{"head_dim": 64, "intermediate_size": 512, "positions": "alibi", "attn_scale": 0.125, "train_tokens": 119100000}
Each number is 500 + 50 x the weight over the matrix's rms, rounded and kept within 0 to 999. Layers, rows and columns count from 0. Numbers have three digits each.

# layer 4 MLP down (transposed), 512x128, rms 0.116, rows 315-340, columns 0-127
604390545570560684602543431472452444448509462472400366545470458390344517497553484465464442490459441552435514530413448511555525407422404572613480431560530508500502624434611509476606572663470426494496623436600540522447589462506627413468450593495518495602424381675574463387567471472524484472506536417478526542521505534388507448422453480538464522552487513581548466584491528542582521472557
529580435535573454505372567525545521532400471368500467506589490504471565457543452558525500467476475532445607518570481459454534456503535492505573585526500429510517629447482452453549654516514515500516493457576518422542503586453571477483414442468450492537477486506484515565429521477484508525487592507486552469522407483464493412375550548628548543447483534494529567507521479476485453558516
446507548526465507466514400492465584525546461511538531485544494504534484495527472529552574463507515485431480499569534443538482491509531508525547492484479520515552555543467616554483448520522484500520526485551513482427447551520435518533556495549504511386484421536497515528450486478565484535511489554453459536465559574494571498362478425505515450478526557467509535549505538588522522492450
480476470455505571541576536514457416545427543518439529534505532550447499524532549560512530517517428599474394465490511471433446586478510519518440539490466444486447485501461487533598474487487519557536515478521594486501411563494464483541476468422487493442574592585563465486519526481450596437448441433509403551593474542461469530507530586472513514431489513417442525502501558520439460431390
470510473495498484451443483451499535475516463508559503516517509453541420534555444571589537519547566501461479537526515444526562540453550521548477505545477467538500491473484523537540449516536498439570482505522481488491495469550501526514505544503498524542541473542428573489424506423543544529485438504433491537464536552488448563329498489534475545515562542487471465486511538555483520544535
515513475559569560573472514472525485508363588590507477502579481490453553505561460543518503522461491534440538557530512528427556497479493501486538495438439479483471508521485535481501381475535470548531582547508494480490537484417537503506558505499597616453459551413582615489503531474403507541532580546496497467540509617536596501484539464545544546642498541568558543532553496565456494580455
534584564463552586435568484383533518424442523476615485416546500495576540517524543480466443425450518442585508482472594579521483490469474503468548474415455474538494513464443482442443537473570462412408466404537462416495411504553448617500587409475522598489317528466414473622597429657479490435529529545528487512491366528526456374575477431546493409633526525488481622499512547457445529501563
426527482536501407492484542537508538487513475562581497496423473401555479501512515467489552492447436449553587489530456560549417476584491486549497546464521465448559528436594544459508553459589501538545553433456504447501476503401502542587529589508428569526411518509469496497529470519573501430468496511510575463564494473507489479467592515519531411468522521430600525475468486450575451489402
483438462499450520591588544373504500464397603449488452377512578525404562422411491449470465572512550487516519494467551473474529500464413568396514510499434553507515492464505535465451487531521506498490443481457422463498529487546427552501493475461412540612451558489539566519465519476478477461508442428582493462369483447424418418526498418463460501449607582567476404528513585556482476423474
489558573527472521491530487577502521530567525544427476444559415416516567472557487498527499531416579428517488589479441542536422479531592470519529601560564494516515508502511529548530537407539548473492573520509559474438495606404525514465471579518449597482554457416431509529532484531578554440566509416497506560452553531466505534448448429529482452515476598431515538455536556447515454565498
510490481422517487519515518512446587459498466477591490494519450518484445558484475522531520451485515495502572473526547436484534492425497476490473508500486539503482480488495566512477557518462536531540439503491496456462515442571475490494573524464509379532521515448554474565497504525483511571478446537470494439466469526504496457637419481561465486461495540525494540533518520575493389519505
562565512513506439483541520482462521486472483474503517507531440502450454456507539484532524465397482471470372502478531463422503559519519459486507486514531499472513520511490527498450420453492548422495473467532488440511568507506415532454505558545629409421530404502412517488545575479521513541498501530510541476488532541515518600530565498541509526476533492458463500503564487474507538476528
576517450516483500480518499522517490521511490542540606512489394601518528538523501454456524602372535467565512520380520453410483633562546449425429551454600471477460450520523500408473412396434505478426459508465522503441437485451487439444515620531543481518505541401399515523516553591473550476509479549451499459428593455541553500575509520444506438492565540448448518472519534495477514576473
529517444554494413512513529393481465500441515498477426440537461474567531539476489516542506401521460512504585557523509488458505619535522487552543431481560449430503544551532529539463500503464501488494495400494455567536512513481423492471490482517462558525486502424501483540603545488564548529493495544529464420476513483500471483569492479478529449426559449535485529511531395547466526563558
475535560491545392442408479480609411396562479489404500528501444515529501599469410494424591467598597412478544485552477468455559521468483531538442494481493452503435441497503440419523446482468553445454453550422438474462515548549438469486544546472402533489584520476514434484476505499467580479517450545528583393456519492526430428380475482520420468421498552401665478532480489518425477428435
538523559490488578497498517456441530599477521494505547417431522511444418507527420567525570545486512552538466532465388491464454553554500467490495522549461508571480532526514483351370473513455500463481463477465391490521513494560504563504583526442513479422461468453502491478543506550535525558444571524546534397398561453460523575585487492517467426524502520455499482427457434514480494543529
544578490484478458482496520523442595531508467474524499492534426450464472508529524463507599422488524470407507487486594450496480454456573526517536511479478483483528450529473584420464558525599579469532481507496425494449535538461465579551498510491500511489567387409480519463482519499529440539519489525520454560486544559493467519470486485533512482469515520426451502482538557525498537597503
512461427488512509513487505532485556475489434522461505594553418527525539577503462507485494460415547504483543602583452590548463466544470440429523481510526422409504496492505548472414470526526504518516564462548534462496469582459436485477453505484496635528462548426493446510596475515499492485465519500512476436477426476485576516541473414567495493334617484422535495498626556518511507540466
487499459514460509518504508545419592470449459496508514504501467525423432493443324408419423525479442530499505566640447506541427525464562423423541524557457409502516411381441550427498526551331502495430553442555412523524517566491460526507515467550453526618467539489507468430577431515517488463462559551496528568514512495517416352400570487505445474610513623566460491500529483503493486513502
542467499549632413484451525547583634481506471531519436439510493558493481519510572544504522583501386458531431428555563578485521515505536490534560520569479533502467456546457521532538542487451497616442540529585574531472523553409485446492408536477404600537566533456481570571442487567630500467544577476551583548500458472541462537420535381404548496526537617486610565423432536475568546487548
493509516512530518480529505531512524498507563534504454465517511506454481510453571436367526529531524504482468507497478544551533529430547553404624465477460579500507506474567437479512442385490572526524442499449486524483463450483544599501507482487474524464460639463450507579576624505435495475500407401490477451437461525464491476491578498598468452501469481516568584576491434594427528491594
631519545531525505465430513575604439575501489516565427453460473649568458452511477390486556537517564463445508457433569597506644463384619504593495454419476553598426468601552565565477367448515620497455584442491492563433425476429483505487474466524551500450334587484367457427545581495578407510394466529456497473543527389465599431545482543489628515438548427554605509488558493475507477538415
480537511488536481468476444510507535474524545536511505505534519522483557510559546493514518521539562461448458510534557473573497464474535548490582462612531548559469509505482576535551464505538509487532503454534521558424575526563464499493545547545510541448483466508533594517457462385550494540556404469482457603454533495533488522456535491510481511523539562461427524501546533540535514552465
495527511469446502430516499492577479547461435478437520522545546529512525453436500452521483503476440557399470487560545534541495521550470497468517460523482537473493546495525507486519443496481503499459518485489432490552441479530482473551444441454457567482517528458477467541470468494407449523566439486427545404470511400480530476281545482502569519591545500547505507482456529510511483444514
560455479530535480402490556511453549545511527452570555473530480474515550478443502577539468519458521527521510583524514534479452530483492426498540492436584519465486486470556601543483560586471495415510560499444365439545511413543475509536521497526474429504442500456495434452538518457560509435493566517500445492537559430513486571580432498522500445495469400481417544528497534510424531507516
575545541485494499474561583575446502732386460551427525520465473430476559494524482471518426395549427536467521458513521559542457487477431431576545453490485484533439497501584531512581560489448564600506506525500503473500400580431536522453472496539517477460524539546498480447393454569557498433447608500450522435490494497514449550390514497602517473459505550360461567549565465431493439522451
# layer 4 MLP up, 512x128, rms 0.136, rows 316-340, columns 0-127
516568541487469556560598461511494462470521542525591516503434516470472489558487525575449434494532475512522543473502560503549499595360500507454438451540478606516614529433588487433444513520515555526456466623421489552499474464509487408474570457472424443460476587537606483483546483514499465517476555509442484476487514479481483576482466414487521547449501529432466480530464440426399425487455
550511458486530485475448475451451430481454605463436516481479508494517430560416503472464466492483508486515478493502498536511473506467455527396478481510498456528477540606516497436493531499528507498427561502500501481537524451492508556554442550441477544539503480518456500517524535467472532492559499508486482477488499492493467494487513568522459520507471495450485467490555489431519443543466
505450526519563372502489454468552585505547490545531443491531540465559525488521495442511507557504543380499457500528521594480554561515548504467499515562494465590450492505382511459461483411553498450470502529550466469557566525495483464451581500563526530478448435474412543489486442529495424557545437556524514541477513501510485481501470398490473544518542519527580477445518508484520554509512
512516508506559532529529501562521554432482507525512452454427496482496502515449568431409461554481450491467535490546508513468440527523471525514479506499564541475526515517510459444493485514496583531448498469561546526596566500441528470416453562458536497457487504493470481445545543430482513523583539526531471450465488481448539520504445489497512502541474511431466483522483530455567443504542
448565471516462472495464519577578501456601486486509448587505537509521444500483562607492502432513422451448509506542413494437470424448402538539608541599537397520557470532464502487483539565487596464441500639446512512514516469491490485549503521540509421572470576480496466537477522520452435483417515488436459487482583422537498507441490593561531552458499433509505478489459547477549493517508
486449547404528516507498495467592574515537619458604518501457479470535526494476560465448468453545447384520401514463529462559532459459541557577487448506388483475448520454626494516505496548454570489557588529458465390546644528481441540517586410495584410532479455463460440553537497652420371438567548620526558522441523392474468512508418413563554429599581452474323497385462447528450548496511
495456527467532489521508470495504507417479485563468489573498446421517500519515503517599507526528619530540513523431505455516603406563518455497515530507485543445594553478496510448492512524562490539544522438557421445452515480605495526446512510443405446449437482499376542524467512478533514555472505485576490545516501483518495501460512516474549432460543369543548524571385464500435477548549
432519499442448521521462527485507540533477484618557527501515466439577476515520490473573469426466516531525512495448449518474522508549489454531488464457486408543473480513555502475457525392514460517531601527551517486480498487513441451502479575587524369467485314520438486363514517520506526562475499444542540547647508471461450549458484536470529442590473496551550501465545467462410522507564
517501462523608451545526520495492494498578524544524616470427531522477489458393442508478490510463399465516498473472409607528563571507502490512523488520471442432450505547571492554563509431602522454490483523534563505497467489488458521485514518513490474454487468540526439460576501373478431481527557480468545538455481466481527491431511524390508516597512508405430487444547414490506574488520
483497483542488505511457508478517529425542535489467499507457510522528524435609436521496556527581539523465463476417438426489460516474471466440454532461573470517453484458534494508466513484442467528474575479458398535467485460512529396534468516535434463480462513582417461488478435552555458534468496477584559483512477461501453549468552527457454517533504416540564488557465557519472571516528
503468521503474499523481519466560510572501493550504490557466489486538530462509493529471444496484566540537599530548489472474462513543535513572486531472514459509426491478477437556530494491464462515539515513551464449430503502465473526408527508531559505513547450544485520365558422467503444491456509506494525559458451487425533458489475483557501470514517458493495521487473531510533525497370
583532432520458539490537512502553482405494467462578449549461575511540583516451535520442537468535598404512595497450495438489401476477519500448476526420497486505522464518506467366519528591586582588497471468508402382451553458563634441533500566465523531551588448559479413484494491487523548591378513593472497609536537449508496452446519566484486555487529532465507365479485596526446508495478
455526571526412638537482428596565549458521454501540536531402526533483566555469509424570416622447482514428480502588486427495491508534494418585502495479542417570479443596585594492475439456566550567492510501474508472489534478485514530523483480527524517562511568490503467501481479484475435534437469526469445552516498427514530569533558451488370425646505514537406443563548552500492526455580
551521515530480480538458484490423500498406601556533602465448480577462531522569481479540511487440473369565551525443532496474482497483422447529554586500530494583432454489527413515514515588479541537476505500486469568590595420518450516420513567470516420507514588486521472436544594466411491560385517464539455483458475484569465466539420457457482514532422453502421518428490485503515462563483
504478490554492498469519555457557464578496467411458471493488508569467476578550412510463506590405474467502524549507510495460550557565446462491440547462492594562549415511427584457446518511599543598564525469421510509479538505596447383594452571485434525528539530509417577517567488516543518652489580512571454500452430541640526544472504482374469424433435553565591478476466508592454459432449
529497448527464524553538482469465458538572532518500488527533531506455524435458495498504528552505463472546488523494472511462577532537491482439490509513505465465489579506502505520500528505456500493449506481416563517430455496513497461583526432483452552577453545500557529563468482535495494492436541453528468516502499472514500472502498492477491480472513472592520467450485503502517509394433
455426436542513480527504487635487490451494567492575555551479481545501531518618608439545495589523559528544435570463498491575515450497553470538493582503532491515499490429446427499530458452490532520401544481398432484417470511511551467406440539427439407500436568470462426544567510453443448536493438433446523478493432573483470527453518512541468499471416454505498402473510517445509556507429
406474576441476471558503491534471661499425434548578563511540505439480483624477488473449440510497520531469471486501489505403429431473501512400488435612534490527395457500550462496468575560491472493517390478509427487544402512647498529490560529413538477530531428473441427488618447486563410537494524458499589546467463519526438505556560518492546416469570490564591460596397594409538500541619
550565499501492507541530509483513468518488552497505465536470533529444472546517543450459470497421456592501479521474471500487536439533481461427439503537525535534540570571540507400528471481484480507517484451441567532481506427541542493499483516594510419506502427525517508454546568517454439542419480491527438499493530535476431493512493525593418488583410536544540463564435439496481420419462
530460541400463511592545529498495452393583452564523544480477452461559476588550541545504452430351473491529530426540498490476482521555396533575552516523452418547487508537512448519469544574503435491401528562426501556549523551461511525437540573537508369522626444558484514586513466491500443490500442595388416459528512466552439527482545487474446433520481478547422502520422555511528419574485
503547476421476530557453444601613588473563481445618428332549521569626477598503452522498618542465470438581572464560544459546473528537391503563460609488460565387511592482591513499441498529545553522422493480523552489488490520437524501521493478528412473584417564505515498487525439472426350550485353525439372464644447397499481512432510540588477508587419384527511433568485486484499549480510
553487438471548529521455520507489483450486538507425565525462568522514527504457502511449444554495483460465512459508510549474544534473522512501477518538515493463463603567527505497463564515524500504460514485529495498531469522466534494470514498523494502520504571577560476512528524434445479493488480512529507522463506401504551477493546478432466465574565550405453507440447496384526495538477
465506515504471447565489523437513512470498549522571472515447526483536592506537504496540549566581521529503475581514472516497505482489490481595393476474442465459457530446511481525493477546571501482481512490633472549479547516527550471599463423491379609529422534477395598478437539468523505533549441496462494468481454544496585506437496465508483543424534495496512515484385528580535545474500
546520527483496470473541582453519515496527511473485520502409476560434407593510524497429515508524473454562389546586534557540511444478472501569485423476449509502462527457496443427524476510473468548564563466422476519507527486455574473547586473576452493543675493521524532589552467615505553451542419513496442469539450398489413502322483561472509539539542514510487482473522486602444452505461
504434453499528516448507502470497456551397606511403596502471497538574513504452473465478492617481500473497453545567554540441548514459498610415462425529486467530483489437563517524549499579508422449535509503540473541479545424543492471391454402443530526499365560596524535488464554500521522451524501446457473445511569558489525581491506507534432567457482545610454323435432500713547570374486